config.toml
n_layer = 14
n_head = 4
norm_eps = 1e-05
rope_base = 100000.0
qk_norm = false
attn_scale = 0.177
init_std_up = 0.0359
init_std_down = 0.0
beta1 = 0.93
decay_shape = "linear"
batch_tokens = 16384
doc_mask = false
Each number is 500 + 40 x the weight over its row's rms, rounded and kept within 0 to 999. Layers, rows and columns count from 0. Numbers have three digits each. The size before them is the row's rms in percent of the matrix's.

# layer 8 attention query, 128x128, rms 0.0905, rows 125-127, columns 0-127
151:493393509564467469530501465546495541486469522515472466409468548528502458474471598471487500474522515455564528461561504587445555518517497463531457495494460532612542467481527543485427507490568507534538475446458520488553572496509471477441488505467552540501496464511458482475431546544507532545527536512497572464488516479463472447557503474548539522501412520560462522523450528540476463484483
152:491470474560478486516540537522486468502506417467505512510492502406426395467486455478551562487464542506466562518521455470512526464525525426488521553441510409482491456579493550479498398474508577479558532432482486444481566485497455459556474467454535534512464532490554483474521485490502443516571488523479472508490509479435530444517483482520504552532455464574421515475498495463515444545508
150:511574584613536403520505533529444545548491533532477473581457525514535483560495461518503504493501545493484492402515488471500528518419520454489480474583518542484507522537541557533538463401478461536466550519539480423466463486513458392486492461538461484533432452542514530461480459550478459517434537463481549538477463498501481455451490465483493508573515501542477494507502492506523523500493
# layer 8 attention key, 128x128, rms 0.0935, rows 125-127, columns 0-127
146:486482552489514472538528466506553555394542531520474430399496495508559541510569510476455448530496516456513522474517535455461556570448477489472558496553517414530479509509520539513487538523527521498518450460478466500500517497418533478470499443472424500530513493539533480534512506552464564520468500623501535523425495553550544408554432582522478492500514490559474524528508537473507515495531
145:477554478471484502377549561417437539515470486471525491446484527441395569536491455542523475568516533544498526490510502505547544486536498505465543440500460468475505462522499522491539439451572543535473476520452470448573494504529494546490537445495474499513489521542513486536474557474495503460476495508568440533447543551484525526549422522514524508583463512620527463478495466502522476538456
145:507494494463543510520512562535537476532442549455489477539417492584451528494528489496518450567529521462527494555472453525559495527495417464435475471516495499533447524465458569489480484508471429511519481477610444453488422541559466489565529472541518479502468501448570501443504458442457463451510558508511574497492536546519500505494514572450569553508526480510422500470531460535563548505521
# layer 8 attention value, 128x128, rms 0.0838, rows 96-118, columns 0-127
130:441436447542466568495510540428481495513450543433446519519466473512516553543540509527464519489535436572495494502510525509459455483558500504452537493567403458452578490541489457487517522456509533489577532477530503472528441538529429552552451466452523552516547477511501448511518550505479496516483559472468555439430510521525459491411487467508480468507476525501491588403438514498485495491442
118:489568496447529481468522518531528516540504467516478494549476396486530540540521465546559493427579551472443443568411513449509439441427516534565491468502473480444516557525603474499478554512550456482483497431506518520484481480499452489515404443513530479519515504484444465452510529458448507458463493450498535563484514498458554489523558564502509527512532466492585474520482525483466504449454
128:506418552561508474473517452480475516547552456488403488521507450488482477464541521542522452502459520475450482447505457542531478552469521451542510522507553492552454527485518490477505550429514472461509513567468419485551435577552546444538434488497505523486581546547485445475563519508405488537543480470500509467556508493479574469518475454465509541473487492543531489477579536550536493489598
127:501559540421582476541505446500515474596519491466485453568491536505469526509457480490463431510507468449550488481577592480446524429572473469482566560496474503506475491516493500504566502554450489535517567492568573444431483509527556500544477508481422494526547581504513572517456583490488504556473531501520491490509476497515488527508459488570504535496504489477574439489512523419505502489516
114:474456498516429472462520518510514540595505506541511509508435481497468469453556465533539482453480476436475493473513431487528541494588431508518471513526507530525479450498474393431452514443552527499460519510480544509483515491516520496530435495532465506535438447455539494482588512528458470566543492553524541476413533553520449569541599504577453485459476434464515489541467444497494500520456
125:538454515501465509479497489559465495507514501586472523562505533579493518466530484463448451490431518501580435518438484511481546406501551532510534487568455490492539433485508398468499504482485515544559470460452517481412464492526547503545502421522551515458543500583506509444501393552455508454526517514464475518472476510478521441481496514472441536550436480464494494581498526443473528487529
120:606457511404523513519543524499456516577492534518447508443503453521539517524451525486530462458475471495470485475500505467511556542499489472511432476524414453432456470497481478474529596491544506501502522574527564539541442468524485426454468569562474490451512536520509519478474477452478504470520477440422481544469546526469532536461455505524587556532577533509419525478504457506497480444474
121:448453443526492456506555510468533482532464562474491527467528557534459544529488487502511455540477491466529521500483555479472465501485479495516569461473523494452512491454456543541480557508494535443494480523512485518380507402553478491450557452548451498534557465484482496378552483520489457518513505458527527525565574553541479487475500477476393535539488469542562500539467492564397543519473
118:487496444482511478493466499478525464522579570405565562543431499500467461449541455531523535439455536491479447462511486532550551453473525515433519507580445475506503490485445536501500538566459538436574454517482498527535589486506470512517499573515476463529469505459429512444473493509470502444483461494478545548454567418542505450477414469491474483503456465437464450521491508510555465531481
115:524466449445502567464508536523502528498513471493482506448535572536544405477487473523494514596500502518537514545456486556485538508525511521483509513482498502481463468488471481476531461472446441543495547549382510605474525524393458449520464500483432489500514504472466579504475571555492561418507503430473509443516523498512466418448556535517477535510526492538561537490474476549553525516546
126:519551554558464515429532528501460496544494510473533493420415520479542540422473560545481550585471435553489502529482500457472482499531524492428488542524569510484542450584560504503510485566537433510553537450488443480460443487486492494473432496538478471603514516532482510478459401495529508469552472455481472501567452543473512418504494472479521472516456450496479443535504458463480490490517
130:488561506500568503530482508492597507447551484533453511437505511518454544478528503441550512438479502449501481518487355463478458522562417448482514520477446560521534441529479571492526472402465463469452538482511507539549517472470443546456503550514502536499451510449488506498496480546503560500508522517496486523528540547479538491514482426478482553546495467551507476464453596512415465498539
122:489502525488553472580461467530450517456438493460527510484513457504518528473437498507540539543512558517473543544496434505540558438526487440475556482439466490488478526534534486491465527509493544497557451558520580483575521526557486487477483475433482551567513479524474550465560482543543502467566518531639560496495537469483480469443528491495439543550521532504524527461515501471473560406425
134:568521512591452457550507538524487424544528460474538524549576463511460526395454524422420509537481532512520532453523580493543484548451424437546538499589423510526558520490502454525517506524506499540477523462525531522532518510530456451461503542489514473477549521506465485523512494533566478450531550492465521458472495443537433514555524458455506531479515499572507552508468481520442510569514
125:558467504556502461474577485522488562549507517502527521493577457467473494509567459469467583509524430500476493492519471495446454398489518472490537504516531468483451405520563535524463461590604466486557464520497558463473494444488460503506482478548490534451482521485474514516440497477461475469501492509517584551550521417533523482535465515542520471538554493459489570445505528583513574507498
115:512466564432428487529541508433481478460554461575570480487503548514517521456546549525438482451423519531549481490498524533445467504560488474443450486433489568459510499541525459450546499519465444505442538534535477494517496531498458529465494503460486445490474472475491482480561493506514530506468524519542461501519526415437478488533407575429460443437538492518539456455566495553489581467543
110:550440574499502520506514487438577418464460518502535513519535491487496482562554401502496463468512403490549532532501437444506506480537503476434492486465524412535555591545509568485454515506505490516510472559411439604508502494494533600513515517453443511513491504538511556526523447473507491526560459520446483502527440493540476539482526500514463538479526502556497536495526568473518490534469
116:580540513450462553490441471477418530575496577487487498510561500505480451504461459499468475470461554591530499463492462470440544493466440417514528456469460518522494551502518495503519460491502531503567435461464460468447501489525509515564525477514544528577465551416473494523494512528586481527515410510533499525515574456547503549490498479508483439433541444564531505506451473537461508464559
123:501510534505488481530427444485477506490454427496500502489472574468504460506586467518562528401504447523536473452523526469501516434544559494531501480423473446533475496490446478567522483480467517549512513462490488395481483563499518463427536537508461518573554421502528456470537496495536482435421522476436482480512543535480525525449476532492538549432529519510436511586488515485478576500559
116:482532494492502503503555521420498585501384535496558502484503518498454462491518492495535544513436474445380422491471509489509613540484475479462505484542516532488475531475482487493520508556548483418548493549502497450517479546464499506510536584490538473522467541512524495586566455599508508494451523532484501522514451507577482544472567470534480477523525524541556423507501474457452486503558
124:539463514501515504532496520514446484530457468513468498515431559523572462496520432475415520462472503494471498486562517481482491536475536486494557469443459462538444505525475568470576486559531508489509547520478468516465468521550476501496535513477602427501503393549465525435463504485523502480622598494533436520461471493493456517588525537549538558530467468485563443454463513523514467507511
123:482461543538498570467559554494595412465469493483503555533499481387488448505454564523488474481500586526423496413467436520466532447437510509537485526519507509560508491480484502377540493530465512556412534487562508457479470473486515491528521542502507434527557498474503489490493495491459470470479482492534495478537508468490517443507497486571472477501549549540489537543487552420578497511481
119:450484474505495484516497471478538551518462582489451505483445480515471518468492573531503555447505552501565540518530503476448535496502534412463473489483587477519552493577535434537506532510508523578493456471521482488506486551523514544559548532409519523395523527496520495488478480503500496408479502435489512492555556519495474548525556528593537494504610557524502460505535448556468426516522
# layer 8 attention output (transposed), 128x128, rms 0.293, rows 96-117, columns 0-127
120:545550517485531516520468424489546522522547501505523494525464545513470501478500409535447496476449503483509453507526460509507501541419469543541477467532515529556441573508539558552508584498519523506482429424522468528475639509494546462546546585476500506494510431512486516513461480457499515527528500415580451575538475488482535585507531478555542487450484511491478462531521451569541498479506
113:440424500505432495555505474446515506506476431469529482457502516519459555517482480468454554545475512518498505457415477473497521556494529475551503518566416518556483504466456483490480467537451614518617478542526535479550509493465506539558498555484480585474478478510509527576516431477533490542474487505472531497525560557466480471501455466493475474463475412482550583511474474597474513510508
124:500560475429533539503538573508532514614490516455517498514450488478532570480477536463468508580500548533501567564508502434457512493462493491512550480509509516562489496486534452469499401551511546484437509475504538432559476501464532513440525471564520487540441496529546500449481463513581493496502372517480476477534506501468493503537492542495484541506485527481546526595528514432440545532431
120:497432527567445448508512528399459503568409449492471459531550535520480485550517494515488483537424559498460537517474473561504495547490445574533458502516505473515552522483485432464549523534489555537482413527486502474481469476500481486518429493497545450534475465548495478406507489452499515449517527557565458496462470496527519472456527579571532515593541564521471584484523489481531485492515
108:449507484440538506521505520477584498473534512449419449529495469535545527563485458527584510550544484576515395553472483514485475420509476521494499552455416513440500532472444603491552492515516516542454463498524518547558548497469555481503477500498450529487491515570453535464494461573501542456441497436515479494455501493531522486418490570520468480504487527537479506507516495529473456587553
119:479510491517445543505553474524509486597495430430506462483518556441470495534484475528543474541544468478463533505540483466524487542478411483548530521497541539540491476538470607512441481443454529427551502452520542476534574474510507468434463551488467457503471508440455560506522605479470522510554447514541510479501555442505485510506549529495528451452495555498520447421556504511434509572486
112:401543454566538487509478494438590478476539495527574435552456512430427544522511467487459539481534514491485524495457488528523498455495498520563511544485504489525511506485478498485530493545537524496529572390521532437453416513482439472528500487492493521535489460472524479505568462507418481503490502527518521531465436509600505473532561511521509416534448493479591518606486457484527505507513
112:526506517507537489529451488567509507447552477557505461515499465463480541496508511514418528483510515493505515490522436463520525426517451541513443514503496553526562422511470476495457503493445536495520535587550494494590415509563555450496501573374561553572499511516546485505437555473494536456559518510474481455546525463497498565478449551513528500526503515486431429513522523557523475514575
112:514521459472535512489554483488531555472480514533548491519518472499559475537501512447576515539523509466532492531504469499521500515428449491495504515496485518519493570459506483554499541451474433586464560535488481521582497543450521463493477503493494487471528500527521492597516575403445511570532525447550416458494431578478491517554530608523513527549435446540612509501465469489464510471523
113:438598509529450533512484483453497462434449537505496551513397487520495508533489521479519421507533557477494576499556469507508402483472543454443531510448492546457494555487475470540453578430522603528505486493543454442523542549473467536475511471495527526470426514499484523459491517444478479488510521525459563470477482548507560454530466457509567455554473512504509470493519490528403463447473
123:463502513481534546447528471516483529489444546598543479501512498528433457497526549540426443489512488446522581535580441570509475522486533520508602524500459475549439515468496525481394527504444474455486457531463549484510526507409531453461540522549552505502504453463528539530534496552486513561501492463504507481465466465507493506490453485491438473415607499494492522461497502437511453547543
117:553487527609452523515389470568497516444518500492536495490477426507476498490440563487569521480546520496480458542441534483517500486517514525421494491505548539544491498457539561477488514474500454584502511580507503431437470539485506497466477546550462490503502442549535528456516457459517454533535451500515449508475544506454468530434460488425471413492420530523568502530526527471561443473532
105:565521545576453541469551550370482515457480462546436472553490477454487478407511432559452448510501554469560429512518547493511477450541472534503469488522525468536449487465479511478540463501538520541526474509487482454528429426455561537551491519471515475511563492500481491514465498480512503544471460525440520478491451480476535469477537514478486524466427483495519386432447508518423521522474
129:514476530453516503479498513497505620576562509566501419477479546473475509585517436547507537471454445512500472507501486457490471514536554553434493523452545545450450466502525549534404523549481548481612499490496492456435474508459492543468520436485517432507558520475495499480475504494525515479447463520459491516553428485430506517533476531514489536586484533531411484524548453538491517473467
118:512502537429464505525478459451570471512506469521517500486495566550464594483539535491462564543398595486462485407502520540462526483526531535482547449510485497514408571518467543473515543467451432490504559504522516578531433488447546483430473505450560492567482529462542472473571505559544495500469529492455520484535500519520499530523519521455539517524451480484493470429448424483509479496488
113:562552487554569516506457519622497475515470490505479495504491456511441516565498595467504526595470481553588510461552517456474487488450552545493420523495494492533463515468516503483557405465490538482538478478467540535461487476513541505493426538530491506457526514497479511519497499467465463441537487562477550507471485497535554506503465449570476531608516540499491519483414477439517465537426
111:513556475594578507531494506546390580486506547437473527527437542508503551476518560524497585556525481475463500469477536474510522496525491501470505508521484492418459479505527437500527532540465411450479581536507525424546502483479406467525531513485531501480558443474441530480553496535524525516470495501578442459494557548524593513466487527463537428478531461524501456482519472506503476493478
107:490438524541505474482526465433506454373579465470489442496531547492524555539501509475509503578495472490504514528491541519513497510450464539465501532534494454520453438475481458543447533486523443435513521489497525462537473397516498543445442453527497481540472498531486424479438473534530520462566573396490512544510438535445501527581460531509489514477482579563462486496469535481453552471504
123:511495502466491531535559509507531439436521527531493538487511564520562515461466547563450497549444462448473568530440439506558483502461483487504509452529502569444527530512499472508558432484602494424571447489446549479426505487507574475517450510496469493451521551474451532557465505552437557531540521481526455461493560493533495486472506504514539452563451615473507496535543485457466492498498
117:430408482529503473479576507513486495481538511574495514492468479423472612475517504509523443490534516482551435478532463560463454442524454463502474491514508499450535487476478552489499492537510465589475526533454481495453467496463435524498442420567494519517464434447520516492440490533449522472575411465529510518483528535493538574461517526522546561448478528458437590492481479514474495443500
123:512509514604459505481467444504498427586532479456587534424481535494474515568544531508471482445517555436505510541498536476520486449521465403474516498519401508481556570426477485477467472522498482502462444458515537492469482486451521503494448506431509492440508544536524442524528559490534558489397465451492549480412511451506476560484534489498478529551548539497468532487534493539490504518461
117:406492503504491557491537581480463487570514459540502459461496583562565490534480449497429541520489523530502558494501481479502462584464442510402444502455517479417481510458471564503549437517518488519459568532450500504496559568501486496492510544582519490447451467522557464466502550515486467490546534533463466538467472468501472512494515554438469502482560419476520441518442541531501520447494